Weights of a small transformer language model.
Training: 656M tokens, 10004 steps.
Each number is 50 + 15 x the weight over the matrix's rms, rounded and kept within 0 to 99. Layers, rows and columns count from 0.

# layer 4 MLP gate, 1728x576, rms 0.13, rows 1474-1490, columns 432-575
68 69 47 50 45 39 61 40 38 28 43 50 61 62 67 44 60 49 51 65 32 58 44 78 60 55 59 67 52 42 43 33 38 52 39 58 51 51 43 64 67 45 51 49 37 56 33 43 76 68 65 54 28 28 50 50 43 39 60 52 68 42 42 77 55 49 52 44 45 48 43 72 52 29 42 45 53 28 53 60 28 37 74 41 42 36 38 40 44 87 75 84 55 42 42 46 44 64 79 40 42 23 67 49 79 20 39 63 23 29 58 43 58 48 58 47 65 69 76 47 32 51 47 48 58 61 46 60 41 56 33 51 54 39 45 39 55 70 36 49 34 46 48 33
67 59 35 47 52 81 56 58 54 56 50 47 42 32 61 39 45 73 57 59 43 43 50 51 57 63 27 38 46 61 22 52 54 42 22 25 47 42 52 22 44 35 34 48 60 55 60 60 68 26 32 31 48 48 34 42 72 68 54 71 67 54 54 47 28 63 54 84 29 58 17 47 31 75 30 57 40 41 58 39 47 65 65 35 33 28 62 56 50 50 69 48 53 61 73 40 59 51 70 61 40 88 38 54 55 48 59 55 53 49 36 58 48 66 47 61 51 66 81 62 41 45 23 44 69 33 39 25 58 65 69 51 61 51 39 61 33 50 97 35 51 64 49 27
39 32 50 57 32 38 34 52 41 59 55 36 34 33 54 70 42 69 43 34 51 74 53 77 57 58 54 54 77 59 52 66 65 50 41 29 42 51 43 42 54 62 48 58 68 88 61 47 30 35 74 51 38 31 65 66 49 47 62 55 52 71 43 27 56 48 64 50 38 44 69 28 65 56 53 60 57 64 36 30 65 59 44 64 53 35 30 24 36 50 37 48 61 37 56 25 52 25 41 58 38 65 62 53 52 30 77 47 52 38 59 35 50 62 53 33 57 49 36 60 47 52 35 26 38 15 56 57 74 66 55 50 46 31 55 50 66 62 33 49 36 61 73 49
62 29 62 48 55 42 61 38 43 56 39 55 36 42 22 56 46 50 60 46 85 61 54 56 32 43 29 40 29 70 49 61 52 79 66 54 58 48 66 63 19 58 51 42 38 67 24 35 86 77 29 36 66 42 58 40 53 62 20 50 64 31 75 34 84 34 48 48 37 22 45 73 35 51 56 54 70 50 99 55 35 32 49 42 80 44 26 53 36 52 48 57 43 31 60 60 44 55 56 55 50 48 39 44 81 51 61 61 44 53 37 60 49 37 69 44 75 49 42 47 57 51 36 47 47 56 60 53 45 55 66 59 67 60 40 35 30 32 27 30 78 50 47 57
52 62 59 47 40 61 65 49 74 48 39 53 56 59 37 60 41 47 67 66 57 51 86 77 58 61 64 31 47 53 62 40 45 42 73 32 57 51 38 80 73 37 58 58 53 61 52 58 46 48 34 50 43 92 62 26 56 30 59 55 48 45 34 63 47 50 49 58 81 61 55 54 53 63 39 62 41 44 41 48 47 61 43 56 58 52 45 49 51 46 37 67 44 40 53 54 47 52 59 29 28 59 53 54 53 53 35 53 57 72 40 44 41 53 56 50 56 29 54 50 47 69 66 46 52 57 40 52 55 38 38 56 56 79 68 70 15 49 54 64 56 44 23 51
39 50 42 43 41 44 61 26 31 46 55 77 50 53 18 72 52 42 33 55 66 48 41 51 43 61 48 42 50 51 47 54 51 43 38 55 65 76 59 37 30 76 24 71 37 70 61 72 53 56 38 61 26 28 46 43 64 50 25 45 77 20 43 57 51 54 85 43 51 75 38 51 49 75 41 46 74 35 67 29 72 67 33 70 57 62 32 60 61 32 33 58 30 56 41 54 66 41 29 49 43 49 63 45 49 45 41 36 67 64 28 78 63 26 51 36 48 45 60 69 37 58 20 70 49 56 32 24 63 67 44 56 49 42 43 51 11 64 52 44 32 32 55 35
79 52 57 42 44 42 49 29 63 69 57 45 25 74 99 08 62 31 69 24 74 63 54 40 44 50 52 62 60 59 50 51 61 45 56 59 68 66 56 57 36 00 56 41 54 24 63 29 39 44 55 68 53 41 59 37 70 14 66 42 47 66 68 53 69 37 60 57 59 57 48 33 38 36 28 35 61 57 62 45 17 52 17 58 33 48 42 38 38 59 53 33 52 64 28 49 63 42 52 47 30 51 35 51 65 55 56 42 51 54 32 31 70 36 44 40 46 66 51 35 58 67 61 60 55 55 43 66 41 35 51 56 63 54 55 54 60 38 52 62 58 43 09 85
39 55 49 50 63 54 37 43 34 50 51 57 57 55 39 29 40 55 57 57 39 50 32 77 55 69 59 66 60 29 56 53 82 38 42 65 80 68 64 46 56 49 27 48 48 16 39 42 48 20 84 47 72 60 71 36 50 44 31 59 55 39 39 59 64 46 56 46 33 66 13 33 52 59 33 40 39 55 66 55 45 34 40 45 51 58 45 46 39 75 65 53 66 36 57 33 48 68 31 41 48 53 35 54 37 41 61 69 84 84 43 56 47 37 54 15 73 62 61 52 48 44 74 51 51 57 12 80 53 45 20 31 31 44 58 43 23 64 46 59 41 55 74 44
35 32 17 38 67 36 51 32 59 42 68 54 47 52 34 52 50 55 59 60 63 60 46 41 35 58 44 61 51 43 57 54 31 43 62 38 59 50 53 29 48 64 54 28 25 41 35 55 43 53 50 36 65 39 50 54 56 44 39 56 42 48 38 48 33 70 34 53 44 46 47 45 47 55 71 16 40 41 57 58 50 80 48 45 36 76 69 44 36 39 43 29 52 39 46 51 56 32 64 58 31 64 61 48 45 54 29 61 44 42 63 59 41 54 42 57 66 57 44 50 59 53 58 58 42 36 74 60 55 47 54 34 34 40 41 41 39 30 52 25 52 63 61 37
57 49 54 59 37 17 46 61 42 53 42 46 53 48 78 43 24 32 19 28 15 33 45 50 57 31 38 64 63 40 59 37 45 47 85 54 33 33 59 52 83 54 33 59 50 63 41 39 38 40 70 43 49 22 60 76 77 41 44 17 41 55 53 31 63 71 72 57 70 50 61 43 54 40 41 61 57 20 11 51 74 70 38 57 34 64 39 33 44 78 39 61 45 35 19 40 40 35 45 70 53 77 63 47 49 54 43 55 41 47 50 40 37 34 27 17 32 37 48 55 59 58 18 50 51 56 54 45 52 89 70 39 49 72 50 40 49 62 48 60 33 55 51 53
42 81 24 72 47 38 47 51 31 39 32 36 63 48 26 27 58 61 62 38 46 57 49 52 58 41 43 46 34 64 26 53 43 45 66 66 67 44 67 80 29 55 29 41 45 79 85 74 31 40 35 30 43 53 29 54 57 77 42 50 52 13 24 61 37 13 61 62 36 45 62 66 57 59 49 57 39 49 59 42 44 53 48 59 69 49 61 55 50 55 64 45 28 72 24 43 40 58 66 45 30 66 59 49 63 40 43 47 49 45 46 64 44 41 42 33 56 39 76 58 55 31 36 52 46 60 32 48 64 44 81 67 53 58 42 34 19 40 56 68 56 68 59 30
66 70 57 31 44 64 54 32 35 54 86 44 21 41 42 53 16 62 70 41 52 66 63 39 61 35 34 55 78 89 56 63 31 54 43 74 41 60 56 60 34 32 57 46 39 68 56 51 48 43 52 54 39 41 37 33 60 69 76 38 60 78 38 35 61 62 37 63 60 26 56 46 33 54 56 26 70 38 60 45 27 54 72 40 36 47 80 38 84 41 21 53 54 53 09 45 78 70 28 67 34 35 41 47 63 48 47 35 66 62 27 43 50 69 40 54 61 13 38 63 63 73 46 23 75 66 48 51 65 48 90 33 54 83 65 64 50 43 45 95 48 59 55 62
61 25 67 31 51 54 42 59 50 41 46 35 54 30 44 70 52 55 59 50 48 44 72 29 71 63 43 35 43 60 54 15 69 65 38 80 53 40 40 55 36 43 39 50 64 52 69 63 51 40 39 49 39 69 39 77 57 67 34 75 74 42 74 54 27 47 55 54 62 61 25 51 61 43 71 78 36 60 65 40 29 39 41 57 62 48 31 30 35 58 37 64 31 41 66 47 44 60 86 59 42 63 55 39 37 43 38 55 59 31 76 62 44 28 51 36 35 66 21 43 38 58 35 61 42 37 55 71 38 55 46 71 69 67 53 61 72 50 56 67 58 44 43 20
32 67 31 52 36 57 64 35 51 71 42 47 59 41 44 71 53 60 24 46 53 44 35 42 58 43 57 78 45 57 54 20 62 44 12 52 56 38 51 53 67 37 41 59 53 39 53 66 38 26 55 55 26 94 21 49 56 43 54 57 54 43 42 46 50 48 24 60 26 71 59 66 37 44 36 46 40 53 50 72 50 34 55 43 55 73 50 58 93 45 57 38 29 56 53 57 43 62 60 58 17 73 47 50 56 66 47 46 52 28 48 45 50 62 19 53 23 68 70 51 25 69 35 39 63 53 60 20 92 54 31 74 54 43 55 63 54 79 49 56 36 75 48 43
41 75 63 55 58 51 26 38 50 48 65 43 46 47 57 60 42 53 73 33 56 46 28 44 36 65 52 71 36 35 29 61 46 36 33 66 77 16 25 56 41 39 37 55 41 51 46 77 45 85 73 48 36 55 46 59 53 51 55 67 22 52 47 83 40 49 57 55 57 68 45 87 21 43 46 43 87 88 49 49 37 54 50 68 60 37 52 30 37 31 44 64 61 58 38 37 69 41 44 57 72 50 49 62 67 55 78 32 77 39 66 49 26 35 68 53 35 63 46 61 45 74 54 29 55 49 27 66 35 52 53 59 51 65 62 42 31 46 58 68 48 17 66 24
48 62 49 59 40 36 47 67 55 30 48 68 33 60 54 82 64 30 62 69 63 43 53 55 58 68 35 52 40 83 32 57 53 46 53 27 56 49 56 35 59 69 61 49 44 29 44 52 40 38 24 79 32 49 53 63 53 38 56 18 56 73 62 47 37 44 68 75 35 57 10 55 51 60 54 40 46 29 64 44 47 45 62 59 53 53 81 53 42 80 05 23 63 48 63 25 19 41 60 44 29 52 49 46 28 57 31 31 30 32 64 51 47 40 54 42 57 37 39 63 23 55 51 36 50 39 70 39 49 46 50 29 44 20 47 51 34 42 42 46 87 36 75 48
33 49 73 66 31 45 41 35 45 51 34 42 45 56 53 49 67 24 42 72 41 45 77 74 47 44 56 41 31 53 67 65 57 52 46 28 35 42 42 59 55 40 55 64 57 36 57 18 18 62 44 54 12 47 41 42 40 43 63 63 61 35 56 24 38 94 26 45 65 41 50 52 39 46 27 39 54 28 42 55 41 53 23 48 70 46 51 33 44 42 19 42 73 62 72 77 63 39 31 48 41 51 17 46 69 29 66 51 75 63 46 68 71 45 46 33 22 43 70 33 55 28 38 34 41 45 49 34 70 54 59 64 33 32 48 70 79 35 54 43 73 41 64 23
# layer 4 MLP up, 1728x576, rms 0.132, rows 1474-1489, columns 432-575
36 64 22 48 49 41 51 30 57 48 66 11 76 44 54 60 63 75 56 48 59 46 29 62 57 26 52 34 31 60 53 88 81 74 33 18 56 39 52 70 61 59 75 80 50 53 36 83 46 50 58 49 66 30 58 56 50 73 66 47 52 64 59 52 65 53 32 51 57 46 66 51 78 53 23 44 63 51 63 33 42 68 59 57 39 45 59 62 64 26 52 42 74 73 34 45 45 33 63 68 53 50 67 65 52 52 59 43 63 41 61 45 51 46 52 27 59 32 24 46 17 50 35 23 60 33 26 60 65 51 33 49 67 55 41 82 58 58 27 35 34 29 50 58
50 81 72 41 30 56 69 48 41 44 54 53 25 47 65 59 32 63 49 44 56 63 45 57 63 50 24 75 34 59 60 56 38 32 20 60 62 32 76 43 41 70 59 54 67 44 30 56 47 49 62 59 53 22 44 37 46 48 48 61 71 85 63 34 48 28 37 49 15 38 53 56 51 46 18 62 54 54 58 46 59 40 20 52 56 71 74 49 45 47 46 46 51 50 24 36 58 50 56 41 52 34 52 60 65 55 16 74 33 71 50 32 32 47 57 34 60 30 48 33 62 60 71 37 59 25 40 61 32 49 97 23 60 57 50 42 85 50 32 58 52 50 45 63
51 68 50 65 61 63 33 50 58 41 50 79 49 59 40 53 63 51 75 44 39 67 58 52 43 66 51 47 32 36 43 53 40 47 41 25 18 28 65 46 18 90 39 65 94 64 47 52 55 26 64 39 54 52 67 48 45 53 53 37 62 39 64 44 39 40 56 47 26 46 48 65 52 46 30 48 69 30 80 56 52 44 31 73 68 46 50 77 68 45 46 60 51 76 59 57 03 57 54 70 67 67 66 57 68 25 42 60 75 39 44 29 55 33 34 49 43 79 21 39 51 65 47 53 50 56 63 61 55 58 40 24 31 45 52 46 35 49 57 38 44 56 91 57
67 75 72 59 40 27 64 34 40 76 52 65 36 48 77 45 20 63 60 32 80 30 58 75 41 72 48 71 65 34 44 51 73 39 53 78 34 48 62 39 63 61 45 39 64 39 69 56 70 60 85 67 13 45 35 83 19 51 57 61 51 27 79 61 54 61 33 76 38 43 59 68 47 72 52 54 67 69 32 56 55 43 22 53 62 57 58 58 49 63 34 39 54 40 50 31 30 48 51 48 43 40 61 41 52 19 67 75 81 52 57 63 46 70 34 62 51 37 24 53 49 55 56 81 58 46 32 36 55 88 34 51 49 48 49 63 50 18 63 41 70 25 23 41
46 42 67 49 36 35 57 53 11 32 74 52 38 33 76 34 56 39 42 48 42 47 35 45 53 42 73 59 52 53 53 78 70 52 26 69 42 46 63 74 63 49 51 45 57 52 47 64 24 46 43 44 57 28 40 32 23 62 60 26 76 51 71 80 47 49 64 42 47 13 33 36 28 38 49 64 37 61 59 52 53 29 48 40 47 31 56 51 57 66 29 72 49 64 53 52 50 32 39 54 25 59 40 31 44 49 63 61 70 36 44 58 38 54 41 20 48 43 33 33 56 33 49 48 36 27 38 55 46 84 63 55 52 35 38 41 62 37 46 43 49 51 42 45
18 41 41 75 37 58 53 62 54 73 75 32 52 39 00 68 63 68 40 69 48 52 38 68 35 36 47 37 52 54 15 42 47 68 58 61 71 57 48 32 53 38 45 44 36 66 22 51 43 56 56 52 59 39 39 79 61 40 57 41 63 23 43 51 51 60 51 51 32 69 30 65 50 78 48 55 68 40 58 30 58 80 27 76 45 41 46 58 55 31 67 67 45 57 52 28 52 34 58 56 85 66 50 72 31 54 59 47 43 66 46 53 59 45 92 58 56 51 52 51 42 65 53 77 47 71 54 08 43 31 40 56 45 57 24 46 60 47 60 76 41 46 39 40
51 64 39 31 47 77 54 63 38 29 56 19 29 50 52 39 44 53 76 67 44 51 60 40 47 48 68 47 39 49 49 53 47 71 19 48 43 79 42 25 45 49 30 49 55 17 38 44 67 22 42 65 66 37 58 50 52 64 58 26 28 65 32 79 63 48 67 53 54 37 57 18 49 54 54 61 62 64 65 67 25 63 38 52 34 41 38 58 31 93 43 46 71 34 47 69 49 35 57 64 46 56 54 51 65 57 60 65 53 51 64 47 82 68 55 68 27 40 41 75 43 61 60 64 39 66 78 54 26 60 53 40 54 50 70 43 56 53 90 38 61 34 45 36
63 42 19 18 53 80 56 66 53 43 48 40 74 46 63 43 44 32 62 29 32 35 39 24 28 51 41 45 26 49 53 64 21 65 42 60 74 53 65 48 58 42 80 51 29 55 40 72 40 69 45 74 67 27 55 55 38 77 48 35 35 55 58 70 30 53 38 77 67 27 80 63 44 72 49 67 80 64 27 26 45 46 61 69 77 43 68 31 46 39 66 63 68 38 62 66 45 54 65 18 46 51 44 63 73 46 64 39 41 72 21 75 42 42 33 45 61 37 67 53 48 46 20 65 76 40 38 60 47 28 17 74 61 37 35 51 60 29 43 33 45 53 53 54
32 59 41 39 54 44 65 40 51 25 70 67 57 56 45 52 67 20 57 47 53 43 63 59 63 54 61 49 53 36 36 52 37 42 48 39 29 53 30 56 43 62 47 61 39 44 61 49 26 44 50 72 41 74 43 58 39 31 45 56 46 62 52 51 61 69 59 30 51 46 68 37 68 52 70 57 47 50 63 45 52 69 75 52 71 39 58 70 38 53 54 55 29 37 53 29 57 63 50 52 36 75 49 49 53 51 32 73 72 46 54 52 63 55 93 65 46 70 40 72 37 41 73 60 49 66 69 42 44 38 32 37 15 28 59 53 63 36 52 49 72 49 32 52
49 61 72 48 65 39 63 28 74 49 37 69 97 61 26 17 64 35 53 47 42 61 15 18 78 45 39 60 21 74 52 46 59 38 53 52 32 68 29 56 51 63 75 47 56 48 37 62 30 59 60 35 50 31 53 68 51 30 76 73 62 55 70 54 84 47 51 46 45 64 68 38 62 92 42 64 51 50 75 58 49 45 71 57 40 48 44 47 51 66 80 61 43 42 63 74 49 67 37 52 72 69 29 50 45 24 62 56 59 17 32 64 61 49 39 48 56 56 50 76 59 32 16 60 49 40 79 30 74 67 40 44 46 55 60 50 47 56 55 94 66 46 34 52
53 60 45 59 61 63 60 55 82 48 69 45 34 79 70 34 26 70 46 43 40 48 09 35 40 52 57 44 29 75 53 43 65 35 47 67 55 47 41 40 33 68 40 50 56 52 50 71 64 56 33 15 45 43 57 61 65 45 60 61 46 35 52 39 42 53 45 21 32 78 56 68 40 27 47 55 79 29 22 29 52 43 55 51 33 29 67 55 60 70 53 51 58 44 71 42 29 23 43 48 35 16 46 48 19 29 59 14 70 61 46 38 23 38 74 64 55 43 41 21 49 75 59 33 56 47 25 48 49 66 61 28 25 58 55 44 59 17 17 41 30 47 50 42
58 36 50 34 69 56 57 46 60 39 54 37 48 62 53 38 25 40 47 73 41 50 50 69 29 00 64 83 59 40 49 54 35 53 75 69 61 61 20 44 45 54 46 81 66 64 54 29 59 39 83 56 55 72 51 40 62 75 40 60 39 59 52 78 38 58 41 44 47 37 81 49 40 24 56 38 55 41 49 50 73 40 68 52 40 44 61 45 23 54 66 47 63 71 43 35 28 72 54 56 57 41 46 52 39 28 53 41 62 65 40 26 47 75 76 58 49 42 30 64 41 41 67 52 66 53 75 33 68 21 71 81 51 48 72 51 60 65 55 62 67 53 49 53
48 19 59 74 72 58 53 41 71 38 22 26 20 55 80 59 75 52 65 64 27 43 27 48 66 26 45 33 86 56 73 45 34 43 54 38 62 54 56 31 69 39 59 72 51 72 82 40 51 38 42 58 43 50 57 57 43 59 44 18 53 59 62 54 32 36 44 42 65 65 61 65 66 52 61 73 79 17 54 16 58 71 78 45 32 70 58 32 36 36 46 44 60 70 44 45 29 67 44 39 36 62 09 50 24 55 29 39 39 66 42 48 70 67 59 49 61 40 38 41 64 53 51 51 49 48 62 19 73 39 57 39 68 13 50 68 47 39 54 54 42 41 70 36
68 65 44 75 47 49 44 49 57 33 43 33 72 64 28 55 42 47 46 55 37 56 52 33 27 15 41 74 53 47 38 12 41 48 37 62 81 40 60 28 82 36 39 80 34 69 37 51 43 33 50 40 34 45 17 64 61 60 20 38 59 56 40 21 35 44 13 53 47 51 35 69 48 61 58 72 67 42 47 62 48 57 26 55 65 37 53 11 61 56 59 53 42 57 50 39 26 44 42 30 43 49 34 37 63 54 36 58 46 57 58 48 29 43 49 56 40 37 58 65 80 32 45 32 71 54 38 45 49 60 60 49 45 60 46 46 62 55 63 42 62 52 43 74
61 66 52 45 48 66 62 35 65 47 43 31 42 51 42 68 51 41 53 50 52 67 44 34 35 54 58 49 28 44 46 84 40 82 37 68 58 72 41 75 47 56 36 51 37 78 80 14 55 31 62 22 58 58 32 52 34 42 42 87 30 47 41 62 39 68 16 15 39 43 37 46 64 53 51 21 52 49 49 29 43 42 41 36 69 82 44 68 60 25 78 36 29 70 57 46 45 50 35 52 45 48 24 41 48 15 57 62 58 51 72 39 52 65 41 73 46 56 33 43 60 55 73 44 62 61 63 65 61 45 48 22 52 24 70 38 49 46 79 51 53 74 71 35
39 48 59 67 43 54 61 73 63 44 48 82 46 59 33 63 40 51 42 49 31 61 66 23 58 76 36 50 74 43 32 55 56 48 35 44 79 28 48 64 54 69 81 36 60 44 54 50 70 17 55 60 66 45 53 71 65 67 57 49 61 56 58 62 77 39 43 78 31 43 42 52 47 45 60 47 65 45 60 58 45 51 49 60 29 58 44 50 54 52 47 56 44 55 53 62 42 24 79 67 30 39 45 66 49 23 30 39 66 51 54 41 40 32 66 46 81 50 40 59 51 36 54 40 36 34 43 64 30 58 49 29 42 84 39 17 46 71 44 71 73 37 19 40
# layer 4 MLP down (transposed), 1728x576, rms 0.143, rows 1474-1489, columns 432-575
40 86 43 14 65 29 43 43 87 65 64 38 63 51 53 61 47 60 48 53 54 43 40 62 52 47 58 56 68 40 79 67 57 47 51 60 44 42 65 69 39 68 48 40 40 48 66 55 46 51 66 60 37 56 48 40 54 44 52 42 51 38 54 57 37 55 43 41 67 50 40 36 54 47 59 64 40 58 35 53 57 44 50 82 39 68 43 38 24 50 59 28 70 73 54 54 69 78 31 42 37 62 71 31 56 29 44 48 22 48 48 48 32 63 28 46 54 75 40 36 52 34 34 22 35 74 79 60 53 45 37 56 64 57 65 39 47 49 40 72 43 16 56 54
54 46 60 23 59 57 42 29 47 59 63 64 65 51 80 15 33 40 42 31 33 85 27 44 47 44 92 44 39 37 55 44 30 46 36 78 38 60 53 55 53 33 46 82 52 46 49 60 44 51 67 38 32 65 97 47 59 41 94 28 65 67 53 39 30 60 47 46 41 51 49 68 50 51 21 68 42 27 59 78 40 45 51 63 39 44 33 47 48 47 39 28 23 27 55 57 75 39 66 49 43 47 68 59 60 47 58 61 40 38 55 66 33 19 77 57 43 43 30 33 53 61 54 47 67 53 52 55 44 54 45 34 49 49 52 41 74 57 52 51 56 33 31 85
27 58 55 52 55 57 60 61 38 65 52 41 57 64 41 24 13 18 49 62 61 60 34 82 69 52 51 38 24 47 31 56 34 55 38 38 48 48 58 59 63 49 71 46 22 63 36 56 45 70 48 42 58 61 60 33 34 40 03 51 40 46 33 63 37 46 68 44 37 62 60 45 65 40 82 51 49 67 63 79 59 69 50 48 37 52 35 60 58 50 31 74 56 53 46 32 60 47 57 79 61 65 43 44 55 58 75 48 43 51 29 35 33 64 67 46 59 61 60 79 40 43 78 50 56 29 63 32 73 24 59 66 32 23 46 56 50 67 52 51 53 45 53 64
64 51 15 69 27 30 24 50 60 24 41 68 50 37 60 42 32 70 42 62 64 61 60 28 12 40 39 44 30 29 59 52 60 66 66 44 45 51 62 51 49 19 34 63 41 52 37 26 57 66 75 45 28 27 32 57 75 37 45 77 38 45 59 33 47 59 09 64 48 50 27 25 50 25 59 54 76 51 22 38 54 63 67 52 42 34 62 46 57 50 35 38 56 32 86 65 18 45 79 49 50 32 64 77 38 53 54 33 67 38 37 47 43 40 52 46 61 43 52 63 27 57 42 68 64 45 40 63 50 60 42 39 73 31 58 55 61 48 72 89 67 33 47 60
28 38 58 75 43 37 71 40 57 72 57 43 70 61 36 74 53 21 40 34 31 32 75 34 55 58 35 21 35 52 49 52 51 40 85 52 47 71 48 55 45 47 65 57 40 57 62 32 43 28 40 39 62 81 60 23 21 29 63 54 52 31 70 33 58 53 49 58 57 95 33 50 48 22 22 47 58 30 81 68 58 36 49 48 41 44 30 52 54 48 51 39 64 68 32 45 58 59 62 39 29 55 37 24 42 49 50 62 63 60 56 30 51 27 64 42 64 34 68 56 41 48 64 66 60 44 69 24 57 52 54 42 53 87 23 46 46 40 52 73 63 61 84 80
51 42 51 38 75 67 52 42 61 53 68 45 59 42 14 54 43 63 50 65 37 58 57 69 44 71 32 55 56 65 39 59 69 62 47 32 65 67 62 22 36 47 50 31 47 66 27 20 34 49 53 56 68 48 49 70 51 61 73 42 39 39 35 57 48 80 46 72 23 35 52 44 51 37 40 72 49 62 28 33 64 74 22 37 31 81 48 73 67 34 44 31 39 57 12 42 49 62 10 65 37 71 39 62 55 79 51 30 42 54 41 53 40 34 48 65 54 52 34 62 49 45 74 46 32 38 67 51 62 39 55 57 37 60 51 41 51 57 60 48 54 61 28 73
44 48 70 36 15 45 46 73 66 27 45 51 69 42 03 32 62 54 50 38 41 40 39 65 56 69 48 50 40 42 46 51 30 50 31 20 27 25 40 41 45 46 57 52 48 37 59 54 47 26 56 56 46 54 43 36 57 32 42 46 39 62 62 56 58 45 62 38 35 27 46 67 29 22 49 54 30 77 39 32 33 39 28 47 29 58 77 54 36 30 68 53 61 54 67 65 61 44 65 69 58 63 50 35 65 38 55 66 58 45 50 36 64 34 39 47 55 57 40 54 34 77 38 46 61 32 67 51 43 50 43 67 25 20 67 50 58 36 27 30 63 62 55 32
55 48 68 83 46 43 45 65 36 28 39 44 31 48 44 70 63 59 63 90 61 31 42 26 41 50 49 47 55 67 42 61 50 44 36 30 24 71 78 63 36 40 37 51 43 40 77 65 66 39 51 66 37 52 52 61 41 37 44 40 59 41 26 87 51 36 32 53 34 29 46 87 25 65 68 82 45 36 49 52 70 47 32 48 52 48 41 36 61 32 57 32 68 70 41 44 40 38 20 43 51 25 36 46 67 68 56 51 53 73 43 41 31 39 27 43 19 62 61 57 44 52 56 76 58 84 57 25 49 73 43 28 36 31 54 43 58 78 68 26 57 32 43 38
45 52 76 66 57 56 61 71 72 31 83 61 42 41 22 74 37 62 58 60 32 48 41 59 54 43 57 59 61 42 51 68 59 49 44 16 83 50 59 36 57 55 34 56 31 49 37 43 58 35 61 77 24 65 30 58 64 46 52 63 18 82 45 24 33 53 63 47 53 40 79 57 43 42 77 71 52 48 43 62 22 40 40 66 47 70 42 53 72 88 77 67 67 72 29 53 54 32 59 42 49 50 69 60 47 58 47 39 41 40 45 42 84 22 39 63 39 46 53 56 53 66 38 43 60 62 57 60 54 26 33 43 44 53 64 55 60 43 50 47 56 45 30 60
51 66 42 44 51 53 33 53 61 32 44 57 57 60 47 29 56 28 55 49 33 89 36 53 31 33 90 66 24 51 48 54 33 62 73 08 78 46 53 51 41 50 69 40 70 37 37 33 39 39 67 40 50 55 68 49 35 47 64 61 57 34 35 53 53 73 69 61 26 51 48 48 38 79 46 50 45 32 60 51 42 58 40 71 59 22 61 38 38 55 46 58 58 46 48 51 56 55 43 64 50 75 64 58 69 40 59 44 60 09 47 45 62 64 57 65 39 34 62 68 41 28 33 64 26 45 47 80 52 70 43 71 21 76 52 38 11 70 60 68 48 54 51 65
38 48 27 56 07 56 44 74 42 54 38 52 42 35 48 41 24 58 55 29 34 59 38 24 64 58 61 61 76 47 33 37 37 45 42 55 61 45 64 66 53 51 43 51 54 68 21 57 39 66 27 51 39 41 54 51 58 55 58 64 50 51 67 34 48 59 66 68 24 76 60 88 59 31 56 66 60 23 43 51 67 59 54 51 27 25 35 44 28 34 57 56 78 58 74 42 28 66 44 56 58 36 48 21 37 60 63 39 63 30 66 54 30 37 57 14 58 53 56 40 51 35 58 45 61 62 42 59 62 48 59 48 35 53 57 35 38 16 50 75 71 36 34 56
39 56 47 60 40 68 38 50 65 36 56 37 71 79 39 72 52 46 44 70 36 55 60 44 82 62 65 70 61 63 45 30 63 51 42 57 86 25 52 43 55 60 60 43 76 67 58 56 48 48 70 61 66 66 40 58 53 36 38 55 60 50 44 53 51 57 44 37 53 34 43 55 24 55 72 33 40 42 57 64 40 55 49 51 61 50 34 45 58 73 76 84 24 43 34 62 38 32 47 54 58 24 36 43 35 64 39 61 70 27 49 65 36 37 58 48 48 57 60 58 45 30 59 61 51 31 58 60 71 18 42 54 49 13 28 43 78 36 41 47 58 63 41 62
55 59 53 43 44 63 48 27 45 55 42 65 22 33 69 55 55 71 54 33 46 51 53 39 40 60 52 65 69 64 52 53 52 35 74 53 29 54 43 65 13 29 43 71 65 65 65 26 52 39 27 63 18 74 73 71 51 54 60 60 63 66 48 55 24 61 62 52 42 36 36 84 67 31 35 63 62 60 49 44 56 58 66 64 35 55 53 38 25 61 62 41 71 73 32 26 41 51 11 62 34 43 40 48 47 63 45 20 85 73 82 52 40 34 61 61 44 36 24 61 58 48 39 62 60 26 43 39 51 47 44 58 59 63 66 42 58 51 53 31 21 38 56 43
17 46 68 56 50 56 56 45 34 66 44 56 68 77 44 48 64 22 47 38 34 87 38 40 51 37 62 53 66 70 35 46 47 51 43 32 33 50 22 41 72 49 41 52 40 53 52 37 43 32 30 52 57 47 35 69 62 32 44 24 80 44 39 51 16 38 48 37 43 64 48 46 32 60 39 63 63 46 76 57 45 36 34 72 50 80 41 44 38 74 50 56 77 34 77 30 56 54 45 26 42 50 40 43 35 55 58 32 33 43 53 48 53 48 66 66 57 28 31 28 43 53 38 49 73 13 52 55 68 39 59 75 55 44 64 29 51 73 51 63 27 65 35 68
67 61 96 06 30 55 66 46 63 74 58 63 49 76 48 49 28 57 55 65 67 80 27 40 54 66 52 39 43 31 46 41 29 49 34 45 49 29 61 41 53 29 33 40 42 71 56 32 49 41 46 16 18 32 43 34 70 39 35 51 41 59 53 57 22 34 59 80 61 46 55 55 66 64 72 34 52 44 55 51 58 31 39 51 80 48 55 54 56 72 41 37 48 44 56 42 46 71 55 58 35 65 54 62 52 34 27 61 51 55 47 56 27 59 55 38 32 56 62 44 45 56 57 44 37 44 76 62 32 44 54 48 42 76 56 53 51 64 46 38 58 67 70 26
47 47 55 61 42 38 58 44 44 81 70 60 42 48 60 57 52 59 20 63 43 77 36 46 47 67 49 68 37 45 53 58 60 45 34 79 62 63 32 62 24 42 47 76 72 60 40 42 30 27 39 45 41 60 56 13 35 59 39 40 34 45 57 35 22 59 50 62 74 65 50 59 53 65 55 58 64 60 74 71 46 78 60 80 46 56 26 71 34 81 28 58 43 42 44 37 47 77 57 46 48 43 50 56 23 59 60 46 42 80 19 44 44 39 52 46 37 26 62 59 27 77 62 25 32 75 27 61 60 62 57 31 60 32 61 40 81 55 61 74 40 57 30 45